Part of a small language model's weights.
Size: 11 layers, width 640, 5 heads of 128, MLP 3840 squared ReLU, vocabulary 50838.
Architecture: RMSNorm before each block, rotary positions, embeddings untied during training, local attention windows, hashed n-gram embeddings, capped logits.
Training: 839M tokens, 12527 steps.
Each number is 128 + 24 x the weight over its row's rms, rounded and kept within 0 to 255. Layers, rows and columns count from 0. Numbers have three digits each. The size before them is the row's rms in percent of the matrix's.

# down: layer 6 MLP down (transposed), 3840x640, rms 0.0365, rows 1309-1378, columns 560-599
# up: layer 6 MLP up, 3840x640, rms 0.126, rows 1310-1379, columns 560-599
down1309 108:136131127170145158143143118071129114103172112086122169125122112142129099114113115133108161134116147119117134089144110105
up1310 113:103146133108120090146138143125156142138100101098118164133096123146132141088132133089079176124141167139105115121123077157
down1310 120:144135142083136106142152158100140155130114138097128156145112102182134120151111103158118140149139190141093151104100129117
up1311 039:136149137179099104122109191145148122110166157134116112111188137149102141117123118114116131122156152091127111130082166137
down1311 038:125144167122163170134146097133148156117152109095132118176120138168110150106118153129188083131108114138111126126151138168
up1312 050:140165113136115120139115103112105145126128132143136116135097145138127174129086144108138110114144124097063161113161148143
down1312 051:144101098120128129105090103127188115116118160127140151140106130115091115105180089131103146155086132146129127141134115102
up1313 094:097098126102105126193104121168125119140104148115100092125116110087130118151143140102124117141122137131112117125105149104
down1313 099:146145094153170134109118141121149133106115139116136123114082099164055140080093125126145160079096161158144117112155113142
up1314 087:148154137139155141165176134138164100136131152145108103144115161157133121132172078096123103128110109087113117110166128103
down1314 084:139130101089093134145126059102126154138130142154121085131151159169124135156179101112132094114083142195155146125132126129
up1315 118:101131165107145112117111149135154112141124090108142165121088131120124122138142112121137145101119112111156118137115155105
down1315 125:107142112144191160135123149094162141144154084143080151102137107068163125130129131134107139124105112128149108122122151093
up1316 105:122112135155118117118116107175109085077135153124079125158130082163101118121127126079116114124117144146149096167163111096
down1316 100:133158137134200126170127132164130181142158170125130139147125149151155137126134114180149139157127144165134132118146152127
up1317 104:153114186115125125154124099102127122080090149154121138104124099126113135095146140154141131128118132085109118127119145135
down1317 116:127114133127109132130135106140122162142127140101119120091078138132122150113139113124153092124131129101132148164127160137
up1318 105:153133148143150140148141115130106144121096136101131072186126110108120127117129110135156127108116137132158130162157121165
down1318 101:124104147114164104116122122133137126147105120172159105153160121144124115107156157113145137131155110142145118134141146127
up1319 088:146149134116149125181140120187094121093145130100112134108120093101092147146161114138134137180128115114152131124122187124
down1319 092:128099131125130108163086166117149097152135124084158153123135123094121163136115154110134138131110076152179121074126111092
up1320 011:099088166149131076135103123107112163112165155174111128108143095120132108092124150126085144119137145148136203158102094138
down1320 010:144128138131141107165105103131145071138079101129121122107136090118125129134122121131132128112146137068122083136114138146
up1321 022:105135127174131055168131154169088129138157105099154141095099088135123141130122095102123074142101112114087114178142144125
down1321 022:066137144134148112126152138092147140136162078146115115125112135148104082092142091108141064103142130138120147153126140118
up1322 109:151097144128120131137095095153108111143092154164099130089106131118122126135130099143148146100152170090093164159127152109
down1322 100:118154142126118164129134119119096130105108135173133081137140122167127166129116087099140142153138132078113126118092152132
up1323 080:130089143117126147135137147142110112125182129153165136145087140138116081120100132168115135130158109137123104156122134145
down1323 073:178123137122162119128100086135123110130118082125097104118155118103122102140137143176156129115108101087115112108121123094
up1324 006:155113114115128132103137109153119167103077124119165141134105134136136140133164156114124137116118137160122117119116113119
down1324 005:147112089140108094144147146132086146098154130099127118145136172118128128140110157132123131151099112109130143157122085165
up1325 088:138119113128125126116123164149106110113146110125124100118155134111116100130127149137156140168147133109138105137156115143
down1325 081:133158101101152146119168142092105157147137129176171150137145138093091121128137138096125122144143122146155105131114136122
up1326 016:153091143155113132121139118116095120116136094154116145154138186137108138108154079092132150162133118101081142114094094130
down1326 017:124111150149095118110153115110115118097127139124128119118143136140143139124115106119118148112111154118134121108151161125
up1327 101:171120132095100127140131137100117162105124197125135109141154137144088142110124184100139185105110157075107088129154126089
down1327 104:123091156101137147124131160094161136132122134115117145133125152079099129171132111091096138121138149151069134151122096104
up1328 069:143135111137096108136142143102135126142120158137147133107167146138129132148125053142113115120111134134146105122120140124
down1328 065:130130142100136140199141110099073107139116135121121170125159112152099097092080105148169126090163146149144111091133151151
up1329 088:153142126112137109112149171077137144133169136131138092124107105148107122143130126147149124099102139142118096146160140151
down1329 083:098143127114140158147125130157104078150131118149121173143124090119102122115110126109114120104110162089153116145096136095
up1330 085:120093148145109059128140115134107160152132166119114102089122101115106097137154132086069148131176164158149136106154108116
down1330 069:135124107111127136117105127123125153161106115115144125068122139139131050166122136119108162165130151147174152101111133124
up1331 123:096102060114070154148113123137155121103129144100145136128131109140122133074105136117109149101148154116150138143071156161
down1331 122:132137145144137114147120156146131132129145181143084104130121129140129130178102094138135163147118110089127153093090175115
up1332 107:150149115150111141145116133117121155114126129111106141134116107117102185090137095156096121098120131140124139158082122115
down1332 107:107137117100137141131138128114145127117118151132138141126147122153110190125157111137111079094131127134124108137112083134
up1333 084:158149131145118142064098135120129116150174142145121162116111118116128148119118136114125138146120111136135129096150106137
down1333 083:116107121140125091185150095157104153115135112104104124107127112137169173125150132102131131134105162124160074113092120093
up1334 121:132124090167126099121143113093139158156115127145121152111096148159103116119130147148060136089145087124141140161109080114
down1334 125:107114089118153133090165130178118103123123134092132167156133105106135097123149134160114132130147131097116135113080145144
up1335 102:148126137117085120119116130148175121139130168108114146128148149099143153128097104140075114110127077120088142127125147151
down1335 090:159112090148128158128124089114116103128159156136157129128082153142159189134104107167125155125082112126133150094161181157
up1336 110:105114155091103145159119115114118178131150085179102095133091110093118150109142141106142115145154145152124087131144116160
down1336 095:100107115128155162136080118097121123134129106149165147151073117139162109137124150094156096135136115142128147131114092157
up1337 073:145169097137138150120093168187130168116133116122118103172123115139176139144138142144113083123120142067128130134114103130
down1337 078:110172091128127143120109119128124108153129121130181125140094126118139156116105101149124126133140138120161112142088126134
up1338 109:138175123076117138120131131139127112128116137117149114129130074123135124108124106126133120153128089119104113143116163144
down1338 118:142160148170118122127098142164102112081126096151128151116148108088128135109147167170124113098135152141133177159172130125
up1339 100:084124082141132146116111147129150103094100091136129147124150129139156124161135132166119123124111098156131140128085155130
down1339 104:109129132112168142100132136137138146154156142060126108101111122093083113131129105145117103112114150114119109156123112105
up1340 125:116135110120079084132156131090128130158121131118135087094134133104126094113112129149148108102156092131030138131110075115
down1340 123:125155131151115112134127139127104150146119126130141105158143126105112124106117095108128124090165117111095096087169125102
up1341 135:110128095150103138143140143156134132117101117144183172137108151136154119097118093144149142103123158111148145137123108113
down1341 143:153146101122169123107161127111140112112118119153120154124115169109113128124090181140139108083139116080118160162113140077
up1342 103:149090121117136113154124105162142124135147109129115116151118118169177128158147125130139107156133119138099112103160146143
down1342 101:122119097122120136077129108114165115155121103113164140149130125127139113158159079128096175121125182156136117131095156105
up1343 094:127147130099160143109149169147084098148108178127077102107148117141169124109136182169141130166113112113124150112183170133
down1343 085:132143146153116101101147143146101141152140116143114096166148142115156149165134091157117133116160109067118140137155118074
up1344 090:167107114165163082121143124136151158141130089087172123150154142128143140095102131100128144119084105177154143087114122111
down1344 086:079125142112144142154119133147145142128116123135081178073127145117100117161129134143099177150133145100101098171141132132
up1345 105:146103074144143131117122095144134128144153138146130094160125148138126105079137157124104071087107107127137128170102119149
down1345 101:125086064144113159145116146108150163161084098097158129137139089128117110138116183143108079133135150135127140141130156126
up1346 133:130121145166123141167142140146121153130147179095096134113153147078122115081135166138160137160150128145092103132142092197
down1346 163:117139132140096166110102114106124101150121137125173154150137122131162113191118141114157135088133149109151123141173094101
up1347 088:114112126110148126166075106142097118125141155115115107078105151137165122095121121150107135106095130082149147104135140170
down1347 084:133105107136109104134133105126138171116149112120130168139172143119151108135171115129152145134157171136143115120138147128
up1348 083:130055075195161131098133133125117147099125116098126138167151139096113181122148069167115167118125199134135123126120155162
down1348 079:160120126108133148135115131134128084144114166097142102151148128098101154125135146150129142134121164171110138093154136150
up1349 048:104130147133143107139124173123117152133111121173096106099149147117146143146118137159132096065168109167102149147145138112
down1349 045:181123139152104128122143117127110126137123105134106138129106099170126128125095089126133119159130095097168130058147146105
up1350 100:140141098091137114130137130113164125116125134134160088103115152093093152122113110110153104126133124109097101114123123163
down1350 089:151096156121127108136132104119126167125152123102141075144161147175134113143114094110127164113124146140116142098155122135
up1351 117:149149101141152134153144092112134089090096154146095102123123094089119179089177132127127159167119142110125109100114119135
down1351 137:135131152136125148100130099151106119096113094161147127131153122146111111137114142131102111105127150129109127133105152140
up1352 117:057135106132154123103090061125144133130118128125145116124122110144145150142152101106156114125108115146123088134091141084
down1352 107:105129157143138144135087121115204149140120084145157163090111135116124177116164130114117123125146174119131098173144130108
up1353 092:147129166167091114088127160169147106157149115099154111108117121187164125101147175085141135161200134103119117143122108118
down1353 089:093111118143108140119138112101131114137112109119124112144147132124095102162102106133126137165134155161164109146096110107
up1354 149:107132173144152136137128149150097093128135102075133164101083128176114114142167121115129069126100125097175160136122122108
down1354 143:103131108107057146124143158131111093093100104116148111141121114208112094121134102124170156151186125148121121112124115127
up1355 119:145070114120129121167093129132139150113122114101101135098145168138125134135145106122148114102129107146099121146061133153
down1355 114:132124101138142153140137105111101085108137125132075079135162157083149153157157117148149114106144126113141127165140130123
up1356 057:087144157142102130130130122140115176148102149129124135157159109155128064147127140123094101140164120119177148167118089161
down1356 059:099143136105114164148097133115128119166122151123118085157152133184131104154139186095131134107169110121158117134129107140
up1357 111:092168132135134092104101095179139119174128121089119107126133131099118143123121129134175166132118149090142162122151108126
down1357 120:091162125166125166119166045093118104136071110143135131113110123127141118107130125156148155154103171161140110128152133115
up1358 116:088080155131102127116124131136116118100070128139138097145147149149104121119098087160170125155115101112109142144108127104
down1358 115:125161153082096139115141125099131097079120152139155118117167120122128137097145130130125145146132119117137164124118150066
up1359 127:127112165115125113145156108117135122138124086142126127150125051136123127108077131148157106112121126121113164133131114105
down1359 132:142092152141137132121148131076127118131153110143150127191140129138122124090147155129141125133121124119109146106164088086
up1360 064:137108157143101147102115172098139136153128112150140112148169146153136157111111128133153125130164109133146168136094125139
down1360 058:130103166133091128131056095122134136145107114125151158132119147124125170068068090097154156117124093106151096142115095139
up1361 137:139089151120175071100158125091140115085150113139105134154098102111102108146134113131158166107138106141095114101116093147
down1361 116:126130153146135145073156189129133139080181138106131139139091102183124137155203107116114107139133121141127132173103143148
up1362 120:147141115126133160084118095136113152126115082110072146109117159129099106148147126130138134098112157128130117138164160127
down1362 112:181137136135153146160131170143126115172151149159167142120170143156121158118110167118187160150127091115126120146117083161
up1363 112:103149122106120116095100100095130176118124099168138137158156148094158146093137090065120093161145104110095150123122146128
down1363 106:103123088127106145117120088076094129126108137149155108130133129116143116094104137108130172098114093091144134115125132163
up1364 102:128147102146098113100111102117093165147144083117132117109101123095192113114156115114174142117138159128125174134151118068
down1364 100:126121153151141087121122116139111144164123141125101094165118105163111135109138150161151126139151148103120128116128147124
up1365 043:109186137167157107158097135134145130146105105126133152133117116172153082132116136109121178163116086118135201179091172171
down1365 040:128139119134174102115121158126112117128125133098143140115093110173071100133148130147153123113091137109134178085152157149
up1366 007:146192098144089116147080129121112101170117156139113109085145114111146153121098137103184109096123135142145150134111114093
down1366 007:159094128141161093151124165147166109117094128125166129115152098161180135104136141105093129117133139131152139130106128132
up1367 113:118124137120145165108114155142164085124119132088144061153139126160119132150119099155077078123163132110113090117124130145
down1367 087:148118092116133155134086138152118093133137158134099161137126134166163111131133128151124101111147123146136107122083148159
up1368 104:178131155123094108133139127103075163134136127090161113150108119147140118145108164143148141117153101161120164116134151108
down1368 095:137134121106152155085101139132116177143103113141142108101119135133102144135116116149150178115153122138123138155123145138
up1369 106:073151119116131119186087162100124148134114115165117156111142149144127107134132128098131163138171133157142094148151155111
down1369 108:156136142131138099086105092104129102137168058137118125135095170156115107121139167161113168071143150157153093094116146115
up1370 094:130125111113132115132152151143104138109142120096125134146158141169123092099138160165093143126091133190075102100152127154
down1370 090:154152119144117129088153099137113126077110098105111121120143131100138156129128127168124104093124172142102076112123150147
up1371 113:140132141124083112132086110117115221119161058167106131128109094121139178159107113107132165113112119106115082146152146150
down1371 106:146094138146125142081088128153141151153126065114126150118165108085132134086110112089145088121139155085137159126089159118
up1372 123:154126130113122119149130152129097139088150154123074118118127145122114103116116117142161156147094136113170144112160154109
down1372 134:176119166104079164157089075127151075144050138118144144103128145130111139129102132144123105078095134131148107169168098137
up1373 117:109116121103154097149152093108135138119135076084124103151164128084147130120143131100129126087142155154178129142132124128
down1373 126:114088152099174070097087128145112118131113124090098090113127116124163161163135148168128095101129107143140154139158111119
up1374 102:131097107166121129118129113111136131096146125151097137122154124107096108140115120156113099166101200131153126141135111127
down1374 112:121119107157125143156141100113124120102146146087098175146119148133122159137128106168143129179142167124113135115111115122
up1375 119:130086113102118140098157161119118094113123090117149151092165128139110082146082078141140123128107137150142104153131137128
down1375 140:119114090118147098122112161141151138116125065120142121150132115115131111179140091135117151144145175136145104127140080128
up1376 088:108149130143146131136122159102150144115169130139153127119107158106101131156158115128111153115105085147076171096125110140
down1376 083:098138089140111129171113078080105097137160135129153124118128118131138103134117114148110137164145080192112121135096116124
up1377 109:162141171135116094095122102146136122147130115152127165114129157146133143139138099122103135151141140146142136152143129053
down1377 107:114150108136152072128137128102112130134120097186129121095129146105125137109090121134121160136158139161131162105120129088
up1378 102:142183144155088126132135099109066115117122108121103140143164115138109174151131087155158138084112111169120131117136123110
down1378 102:160144117148120130106062110094210146129103113150148122127177099138109138133114115110154125145106074125144129104144103127
up1379 124:092148119141084152132115149136139114114146135103123149139067139137089156126172143122145155114167148147142127142150134114